config.yaml
n_kv_head: 4
head_dim: 32
positions: "alibi"
init_std_down: 0.0
lr_mult_up: 1.42
steps: 4535
Each number is 200 + 40 x the weight over its row's rms, rounded and kept within 0 to 999. Layers, rows and columns count from 0. The size before them is the row's rms in percent of the matrix's.

# layer 5 MLP down (transposed), 256x64, rms 0.144, rows 119-129, columns 0-63
096,254,138,169,130,213,235,204,236,138,137,197,221,141,117,205,216,195,262,185,198,184,140,225,162,224,178,150,186,235,209,196,231,176,188,231,111,190,142,186,155,231,248,206,232,145,221,224,277,207,187,191,220,210,219,231,209,241,261,273,278,204,222,151,222
088,272,168,108,229,189,179,199,254,242,235,160,199,209,154,153,172,203,233,115,220,116,192,213,224,174,152,132,242,200,235,200,234,194,203,248,262,177,224,195,231,204,166,213,218,183,224,249,191,187,242,141,165,205,173,149,243,243,192,237,289,137,233,242,155
092,180,228,197,182,154,222,288,205,210,209,249,172,224,183,195,227,181,197,248,237,171,220,159,246,186,214,172,261,238,214,150,243,135,114,264,182,106,212,175,106,224,150,178,163,233,238,220,171,220,205,173,277,186,170,143,205,148,225,215,242,172,201,212,271
087,217,186,221,283,127,203,214,226,219,268,205,180,89,165,153,174,219,176,214,185,241,243,198,182,128,197,195,177,198,175,273,243,126,250,189,212,223,136,247,172,189,227,201,216,206,226,128,178,201,196,171,224,141,190,219,241,156,200,170,237,268,227,217,286
091,237,191,129,237,198,187,241,185,256,188,148,135,239,178,214,206,168,189,183,129,183,281,193,92,252,124,212,222,240,260,246,187,177,220,232,137,169,248,201,223,142,180,234,167,230,216,266,165,120,190,240,198,207,206,187,227,222,220,174,267,226,181,208,194
082,192,181,258,114,149,135,208,177,101,163,207,273,198,251,248,220,190,195,196,234,150,151,261,217,157,234,257,205,168,229,188,183,142,243,135,177,269,210,186,241,223,266,190,189,202,182,252,202,187,191,166,212,204,238,207,197,149,229,263,248,158,169,154,225
083,147,195,229,158,201,240,210,77,146,179,153,291,290,160,219,223,191,216,173,183,199,186,207,193,191,191,243,212,211,184,177,166,238,229,211,249,177,250,196,216,150,178,306,234,243,173,236,159,241,176,183,228,257,202,101,213,183,214,145,181,186,196,187,197
104,183,192,178,245,256,206,173,200,224,135,172,209,164,236,146,209,226,191,182,271,220,227,226,197,208,173,156,188,220,174,147,279,271,184,190,187,129,140,158,281,130,303,236,244,187,208,150,172,195,191,232,190,222,229,245,165,213,159,208,152,179,282,195,161
105,270,279,196,246,215,204,143,209,190,194,175,148,171,253,212,196,175,165,163,115,227,211,216,176,264,237,246,130,165,167,149,167,264,233,206,271,175,238,224,163,157,261,277,204,192,197,123,170,184,177,228,180,171,185,246,204,220,189,203,246,228,196,123,225
073,228,161,269,230,241,193,162,267,241,160,254,255,208,194,180,206,191,145,198,203,217,196,197,209,152,165,227,210,197,210,269,132,227,200,189,184,164,110,258,227,193,232,194,182,227,166,92,236,274,176,285,228,182,141,128,247,198,220,177,181,177,192,178,165
091,148,197,168,210,212,169,210,186,149,218,142,233,267,195,212,117,118,169,206,162,234,174,138,186,198,246,195,183,240,257,209,129,172,228,283,188,221,211,259,217,174,190,214,252,193,233,240,252,205,200,218,189,225,172,101,154,270,211,251,175,175,185,202,276
# layer 5 MLP up, 256x64, rms 0.383, rows 120-130, columns 0-63
096,205,187,273,179,207,243,176,159,203,183,175,241,191,237,133,211,194,263,245,166,202,214,179,138,206,293,226,127,214,179,151,176,182,194,183,190,199,174,125,157,147,133,151,134,247,267,198,175,228,191,198,306,239,241,178,198,163,164,228,202,202,221,239,245
102,225,186,203,220,241,124,193,226,199,199,139,176,154,219,223,173,188,175,174,246,190,155,277,211,98,181,208,193,145,163,184,160,221,289,241,111,222,211,225,174,162,197,190,236,220,224,177,275,238,161,162,134,196,192,219,189,209,190,273,269,216,249,197,264
097,210,278,227,231,207,200,225,267,165,140,183,120,178,275,215,243,217,187,228,118,146,153,164,193,118,212,232,223,146,206,207,172,191,158,206,142,237,176,190,215,238,186,225,224,188,205,122,157,274,196,220,222,124,191,238,226,192,255,214,214,237,256,197,245
091,186,214,183,147,196,170,177,238,217,199,204,265,196,154,190,243,184,200,227,166,190,194,194,259,186,270,159,176,212,81,289,198,132,226,264,218,118,235,235,183,232,221,149,270,192,246,212,246,242,172,163,204,220,170,190,263,197,199,231,176,278,156,205,174
080,143,173,133,166,103,197,207,244,228,195,219,205,115,221,242,137,178,195,210,233,260,234,202,178,165,250,225,203,178,172,191,200,238,277,217,239,147,182,241,242,184,139,176,92,156,137,182,164,191,189,228,167,180,231,155,195,238,228,169,198,256,175,201,244
091,262,140,149,127,193,223,202,212,224,226,232,183,145,227,212,187,219,204,195,213,114,252,179,213,221,161,220,217,184,261,204,236,246,168,207,159,86,303,164,145,193,229,158,153,221,237,178,205,185,169,238,213,212,247,209,218,271,204,204,119,219,184,164,161
102,134,257,202,250,248,231,230,171,276,165,95,198,260,159,172,191,118,162,191,241,256,231,244,252,222,180,230,258,192,188,170,237,232,205,253,169,186,196,192,184,171,166,131,163,231,222,205,197,201,242,163,148,161,222,166,146,234,231,268,178,185,156,220,215
101,205,226,229,210,134,146,135,135,171,205,219,251,217,227,191,134,181,191,218,237,113,182,194,208,220,240,212,133,195,289,199,199,249,265,266,246,156,218,217,156,185,114,219,178,156,213,187,266,224,154,180,178,175,191,194,137,194,265,201,248,182,190,177,149
087,203,153,225,237,221,124,231,154,200,124,201,150,227,187,273,167,187,158,204,215,226,223,215,230,214,204,276,262,135,142,177,181,192,247,259,186,211,222,257,182,214,122,169,163,181,134,179,218,233,267,216,216,135,156,195,128,201,219,226,235,246,209,217,136
096,244,253,164,159,160,264,135,187,154,206,200,165,140,182,223,208,263,222,222,245,271,167,207,175,185,135,206,230,182,182,166,221,221,151,169,226,223,233,234,229,146,203,148,165,204,236,176,156,232,304,167,247,167,236,237,260,207,178,133,239,261,210,157,158
098,192,202,209,260,155,121,222,206,190,202,202,113,206,223,166,236,240,192,234,234,183,246,271,127,220,222,256,184,267,251,112,169,139,221,202,194,218,180,197,218,203,210,153,172,161,247,200,143,130,258,269,214,205,211,192,152,198,266,243,202,255,242,198,226